Weights of a small transformer language model: 19 layers, untied embeddings.
Each number is 500 + 40 x the weight over its row's rms, rounded and kept within 0 to 999. Layers, rows and columns count from 0. Numbers have three digits each. The size before them is the row's rms in percent of the matrix's.

# v: layer 12 attention value, 32x160, rms 0.138, rows 18-31, columns 40-79
# o: layer 12 attention output (transposed), 160x160, rms 0.156, rows 18-31,50-63,82-95,114-127,146-159, columns 40-79
# gate: layer 12 MLP gate, 448x160, rms 0.133, rows 0-18, columns 40-79
# up: layer 12 MLP up, 448x160, rms 0.131, rows 0-18, columns 40-79
# down: layer 12 MLP down (transposed), 448x160, rms 0.128, rows 0-17, columns 40-79
v18 095:501507523596515476456472468524477520490453504477496514532495451386465461465506531536485447524567470575561451483505472565
o18 121:552548505429471543509435549540475521464480467451593552451559527505479514481512461531455555570447505540435502481490496459
o50 111:546543509397472534505425549522491498475476457433598557467554519510491517445527477519475561576449519516451488480480493464
o82 088:555561513407472537502450558520491492478450461424611541464562489494486518448533482531470564578449506552444484502501482487
o114 080:549570536404445532469403540518505538507493470430575546456555502460494515455505489546470551570455537566427517487497489477
o146 072:537541536427469541521427572584505512443482464454587557460539513493466502430526469565462541568435494548436487482499500494
v19 096:503494524532518542440545482495525487566552536473441553502481520499494453520450555522555488459526572469469489462542531459
o19 121:521498535518526488536493463558486491524397461521509477479465543526459447551513488519487496445532432499507501540344515497
o51 109:519507530508508466522508464571487477517407459522500475476459545543476446534525487515504496457546429484494499529357502488
o83 099:535489533495508479532530488564516498529395492517506475486459567526463460543508471531509502454542439495517500517343518470
o115 085:507528502519504471521510473552473468530427432522479487475480537519465447550523464523490506427543441516548515523325501475
o147 072:513507513486522441530527481554512478491397479523484447458444551527479444549509495546513520451528415489497517533405517458
v20 099:509475502506515502448517489470424490494397474503483430501570487467537502541539486493551435577459499505460480454506533543
o20 129:478530527482491530429444501535506513516631512517474555525524462510456440529498507456472560457510525509499491504565526494
o52 114:488525524463498514431454491540521497524622511503486569533519467529464431537512517457492589454508520517497491513579519479
o84 096:499531541465489530452463505549515490514625536498505591524507459497474465510514497451518589461490508502504482500580536497
o116 090:492555532459502513444451527569507517549616527538489586492507479490465457534488483451536588448504511490523488514561504460
o148 073:460522558501461537450465525521522509493640525533502567495500436533491433574502500484504575479499489494498464479560503463
v21 101:502484449461602509662476524461466506488481477500482456578468524458523472506462485553459410465593576506496508590526439480
o21 128:563550526501478466398508478476539450600451489450521519502443508528520457410486423550456563494446460511517478470483546532
o53 117:577552531513479467399511495472538443580438492448525509485441492514507468416495425545454566527457453527510483469484539525
o85 096:557540507518474466417521509486533456583413507468522505477444496519502459382507449517440557504464461530492493463464530540
o117 088:552525522501485451421504492470560441567424478435511501486448508477484469389489439531419566527471444553495482476492573534
o149 077:621548529513505430418497498456505445578430452455525516479460478509513461413481448537461555533465492539492496466432525519
v22 105:527574501515489567523531574472459429508495449536455525507553535498542516559515586570446468508443459524489469539515591521
o22 127:580438522533452475496552428506510513510500576571507447486470456457526552464537463482521496524475510484498539504518459532
o54 113:570424541523443463500562454515529495516499578579532432470450481445535540451528465460541512498489492489507547520521444542
o86 096:562440547520450483508561459496525499508492575583532439463484483436531523460527475467511504515467486498486540508539467527
o118 089:561420534509468479488548447470525539521496598579510470481513482458519540433490489482502492506495481493490543500523481513
o150 079:595467553512461455483561438527537505513493557564500464477480460423526562458546489451499483541487499513488516491555468522
v23 101:438539483509480552446520495486443484491528507532466522507516489541531520456525507486525524437510454642564432522506515490
o23 136:521505477484514508515459493548548501561507525496495484464512544458470470542492464401455471474448519466461541461447516519
o55 119:520500477485503491514459503550546494563491508505497465450498564442473478543492455389457479478447527468474546473449503519
o87 099:501494478471488497507453491546544506554519534504488478453504556446484456551479472388443456473448527457477544485450502518
o119 087:509483512489510521509452498532543512552508511494479468456506539470460475524472480431435460482456520470436530452499530490
o151 078:513531505504503526512474482544548506569522515476468455491496562448480472513495465420450449473445506468457554484470503504
v24 098:507474475533567478487553510504424512533474426543471456412533494531466495481447524489545488462441413543514615512492482437
o24 117:473488512458453530478527536522538507484520465516508462569520534472493485562534561566472577542502463499513485459531509565
o56 104:466484507449459525469520508511534526486529477525531477573538517494486497550538554551481567547496480495509478451543516578
o88 082:479489515456470508460529503521516522487514461503532484562535533509483514557560530547478556520499487470516521459523522582
o120 082:470519489434449511477510505558523529504516468510548461584514504490495486557565484580485556560489477484516492484528475578
o152 071:466494512478440549483513491531524535493522477561525467532557505537493486574534505567454550516497465501531514450515483558
v25 096:451490500485499476579535466497495492474484489519518463452446535420539522543544469409540531473502509542503436531502500506
o25 115:506447473492529507521546545494585483499509618499480499540494501433472504494468571541465519486469455454536520485460554523
o57 108:498436477477517500523555565496587472493509611495502505535483518437465499483491558544482508476452443442526503497473535531
o89 086:520451490469516499507549532476599472482522626496513505514496503411481494456502572572493481497472427448505485506447555525
o121 083:492426494527530532530529546477576501490518626488520490518486520419473503437493603562479487495493449475520460466458558523
o153 076:528463469510515504513537539519578517491514618485462511518490483387448509473467591537466485503472442456513478474460542549
v26 099:528434538462540448497505545492442529475573452531456553552517504397461526507521433549576487489425513429492541514483414444
o26 130:584595517548534515557482459447500486482454480467447419490518467477449510550429573509523424500525525600508529516454561505
o58 111:601588520540529516559478477465507476508438468464455429476530491469454519563439587508518416494528526586498527531465548493
o90 093:612573492565523542565505496483514486509454495466456434467489495453451498552446583511492417489541519581508518526459564490
o122 088:597606517550530528551510499485505471498440456469495441483518484506452510551431568500505433478528507575510507534461564501
o154 070:607584531557533531568473508446508487482467469493468453508518487471406511537442610529521430461525549573494546508458534475
v27 101:465486546462551466517510507549451453471469452478485492543499533615511434503500567441520497494480525433599496566525500507
o27 121:460545462488501530574459443412481508553548593498508473523549527469499535534525486463419474557489534496519506514471538548
o59 109:451550462477498526577466463411507510550549577498520473525554543456500526526523490470425463540485532493511506530478519555
o91 092:470541463463518529571479449423497498550534603473514458507546532453505528525523501453424458550509507497495484523480547546
o123 081:461513484489493529576476431453510526539551601462522490518549519474515512490531489440439451571489511523536499524508518538
o155 081:479539455480525517558484455439522513521533593489496484519545528501475523517531510487441471602495503506505493518493522560
v28 098:521460446539492577503455511548509521495476496488459524578556501526499485444546495468475536461465498515495437548495482510
o28 123:489507489456474442392468535483429565496513454476531485464502492430481453532516516493533490560535540522500562498543518523
o60 112:504516474469481435396465535485427578479523464477523482465495478429481462525503497482513503561536543527480567502542512535
o92 092:505501470486481440391477520487430541481520444458508479474501471423488466543492531489509490550533536529481566512529538530
o124 083:463511503477476409415492540517459537449506466463518501495483492459488426522481488481520508552512541508495568525514533514
o156 074:482492485481503457414480520477435574482533457487497496477509499441502446549514519531522500542519544502505554517556533553
v29 097:590535481497555552529532556489429455477467547465420480448510555549520478511498603517522512470477423518473528455493519543
o29 125:473480508480489494502504490444630481562506512481563548505539472444513502474551464439529544545472528571490522581483515511
o61 116:477464517465491498500520488437637489563503503475551539512538468443521502480555463445518535542474524568479539573475511515
o93 090:501467515490480489514506514442626492577507513482557541499553481439505515472528462442509513522479543586484543579499496521
o125 086:504476524462478494527519499444579475572511512453560534505542442471493499467531460452512558545460548578501507553497504496
o157 073:494477479485509491495522497467619485519495489478548541499522493475513493461558481437529537542461555572487554564491519501
v30 101:521536496434530515471581490528466507517464487509544448511460484490582560465488545464551536592508502486464479544502545476
o30 124:494527504520482525535480557487546483573528486541566538457515573406548467508526512534498487545436520414473458524513478462
o62 111:491526496535472521533473546501537498594506502540561527470522571416546465528512525540492481546443530395490475525531476468
o94 088:507547500544465516523473530494546512589525494531541511453515563434564496530503493538495470529433531395500477535537483472
o126 084:489539512519457525532448523496540526564538490530555508435515554480547486512528516545500426568433527432489483500556469464
o158 074:489547488543505517527479548492535519572587493548565519482484578443535468552509527550486480550432521411457502521556491470
v31 099:564594492532519533443495527539484505485543460505447528518503529487552516474531381542538472464533476493498508478515420475
o31 121:428424517433496494459521529499517471498451462462461431493505497554490481527512556494515454539486495476500515527425483485
o63 109:431424521444499488453537534497552476496444487470452426490515489551496481527504550496539451538505489488503536511408493477
o95 094:448408531459509484431529535512542492500442475484457421490494497550505456513486581495530447545532495480507533492404488482
o127 082:435416505485493487448518525501509529507458468459462461490517496543488466524514575492491466550531498460494544512437504468
o159 075:459443503483521513441503553522534495482474490489442461503509515557491487503501549478501457531521486514496541504379469492
gate0 101:498542506496493547554551529451456545489444510496521460451502530594475525491558523555553518490483484509476507464387470548
up0 104:455532471421494533524528486514538539464539482480539602533487452559428516459469527478478590430526541417481492533528550490
down0 106:464492451462525576538487543498499550447506449436459556519456483469475526461451513504523470491505501507457489480473479490
gate1 091:438518517494464484445424432518543518512495486487459496536508489506491438483435531492475494451509514510505550517455520465
up1 089:509554512474479444502483532487494499489528518425530490517521464580560511499567539477479478466539519481456535488483472479
down1 089:520447457476508593534515499555544476498508412449493510497492482534486516477508525534547503443465481527502466488504467515
gate2 093:556454457473456520471575534453555493391551487505532570506467507554505478466484489524523484487477532479506472537528452519
up2 092:524403475469502445552519425452501458509491463529529445491558514565467502569581509541506460470523526480445578506521467510
down2 095:453559452522512516465527444477502460487581475548521521486457447576523567450495470518530494421508586495452466455560501494
gate3 104:519463503496509570561554519492519545547432478524540511523539439600552517510503546482596520476459458550535504455457430463
up3 101:509560494486477547565509501483492540526466505498588582509501500550514528487517524493553494439497489579591521444483402449
down3 091:481509498447478567487512604465547468524417386514494454493483493482524456460551481487505440479485522517505480487535469461
gate4 100:555539513569507485534521491479431445471472554576544466507427535443525566523486485476495503434497487564509560444494486532
up4 097:481459550528540492495467545424449517469556496533450390568562517490549474493449468509555533455471560505549472543548543521
down4 101:481574487509509458524507514560490511482548513532497504454516467482478483474529509463445473489512490470463563430453555489
gate5 100:549484411558447558491509480500497496523508521534504468527443566502466509565550536500554565546517496506522548498470525505
up5 096:450533528520602566519534548452497468571531515475476505462453633455489531510519423509468463436581577517554505525488489465
down5 100:460548555450576553462473581589511555483469580539505454548507504503471463522541493467496496502480467530533486477538472553
gate6 094:511495486536572504501478534558444545482438507502450512448459525444482474519510544521501545513532430467457482546530517504
up6 097:408500491455526506507516543540594550566545550568484470441469405532551534466523421533568500567522476504492468551529512441
down6 100:484491482527503503437474495522531457503424481460494502480496456472536521518503464507550491456458485546419471500508446471
gate7 102:528479547513458391476488528487513504494468422544546442546543508531536519492537539465508515472556481498488564490423497534
up7 104:476506419514492495528415493478445472515546541461445517462466528545585554556482532553464452510530485520546465507551486492
down7 100:505507525402446488548531563516515498554532485472495475562546521486511470435464507479498485471529518451478469523501532508
gate8 111:497494566491486454501489554495491542515468563562498522458494445558512535584517487495516484429500491509442458476410521506
up8 113:492523490546522556501490517507444515531500442520467505516553549532461487488511575513430514539459475485519552461516433523
down8 107:474496497454523486413466541503510469483477456538491518534547534492524432522428542494453593487479499499539480515504507499
gate9 110:551510504490538435433511481487501507537452481566489534455460572486505443524548500503504506463478575562522429513436443430
up9 103:491525581550575514428476443489539443462523473473501518532513558549541545495544477441511495527552513500478540471481491519
down9 108:434470426506492547581495452507546482526509472547454512462569505525439489547491569516516506493501526468469473454435470443
gate10 098:546455395473458411445486549520514499506498456511534534538488494501522498481479541463431499471504481464437489448485519539
up10 103:502471451532511534500506566492542524412539495592464472526465478440428509524477495465505512506463546478513500464505538494
down10 104:540494498537503555508513480470488434515524479422495463495547574440515494533529454490498477461513455451536464522532528498
gate11 093:471432523526543491496440507555513480521567494482441468477494502500466442559468493502528477562485537475528517432517493461
up11 090:375473568456490473420473487441467421549527499508504502450453489451505470519450459444546546463518558530439482494437458565
down11 091:544490449502438489485542551534502604506443544544518545489545515503488545520546507511508488489490495514490469500537516480
gate12 106:508469536535583472560458557458499493477482512461586500523460492476501532525592497573514492486524474495536534513439543533
up12 104:420497471473554467386498498510484419496540538504431461456512555540551500512476446455499499456437485561461487526523436534
down12 100:507516449526523454432496478499525457453489507514479482602545561491514488427509507490480530526492582490483494523434501495
gate13 100:495397514529549473506446549490495504558508446539548491432492445514552522477523479559531550529520483520501459508483581484
up13 104:556499518516464440524554538549506504437461463524545544526485432482407618490523494439449463521483541423562419547436544512
down13 105:531497590527464466502495484460507513448589504473495415541515480535456536521516406452499437529424559507488520434504526527
gate14 103:403498493595492499540550569451478506514419513532507564407576521551539453541543521520502516501496487486465464504490502522
up14 097:504509518441533535498480572542482490515485474500507471513453546516510510490575482503488531547443436549553466466520582546
down14 093:483441467472579497480397435486507506449490576486426508541478495512497488555500538454460521503518494542512457494545421430
gate15 102:506430460445487499569505527564553450455512455461498514484530504522517571383399502484438558539444450447559509486480478489
up15 105:535506571567488446502470497500592495502441437537517517483544515459455490461512528533482471519558545508531457514463467505
down15 106:502507508533493509522562524534526468479487508452602526477547504516643484549489486540370537512476456530503479546465489465
gate16 099:553497534480455455551532514496486517451544513515543496473480483509433572487372565442477447559461445430499477447530532493
up16 098:551461568423483451531482574457548557484500429527541490587548437477508526497505528489425444503547461458432521503517518549
down16 099:465541502536468498509475550419544482454485526576531457443560523495490560502519480517409527488463416498464466560481512514
gate17 100:491540525458517502524552423550456485472469560529480571458519581516513574507504534484415450514467524518481529468523507474
up17 095:462542492595491507488490528476582497495537489409524508543501466506466492461514468517572478463513428426502557520501440519
down17 092:519502482501509468458441482451371540514467467550472533505507477527553457576461517468476489502481489537469529450537548523
gate18 099:498481566534447514483552522543467594492436568542587412584447484529557511486571573476456549464506525525507448452502487485
up18 106:502493539498482464463540465497468467485452517480555515542518486506517498555504487491509507564499487584455589546485468514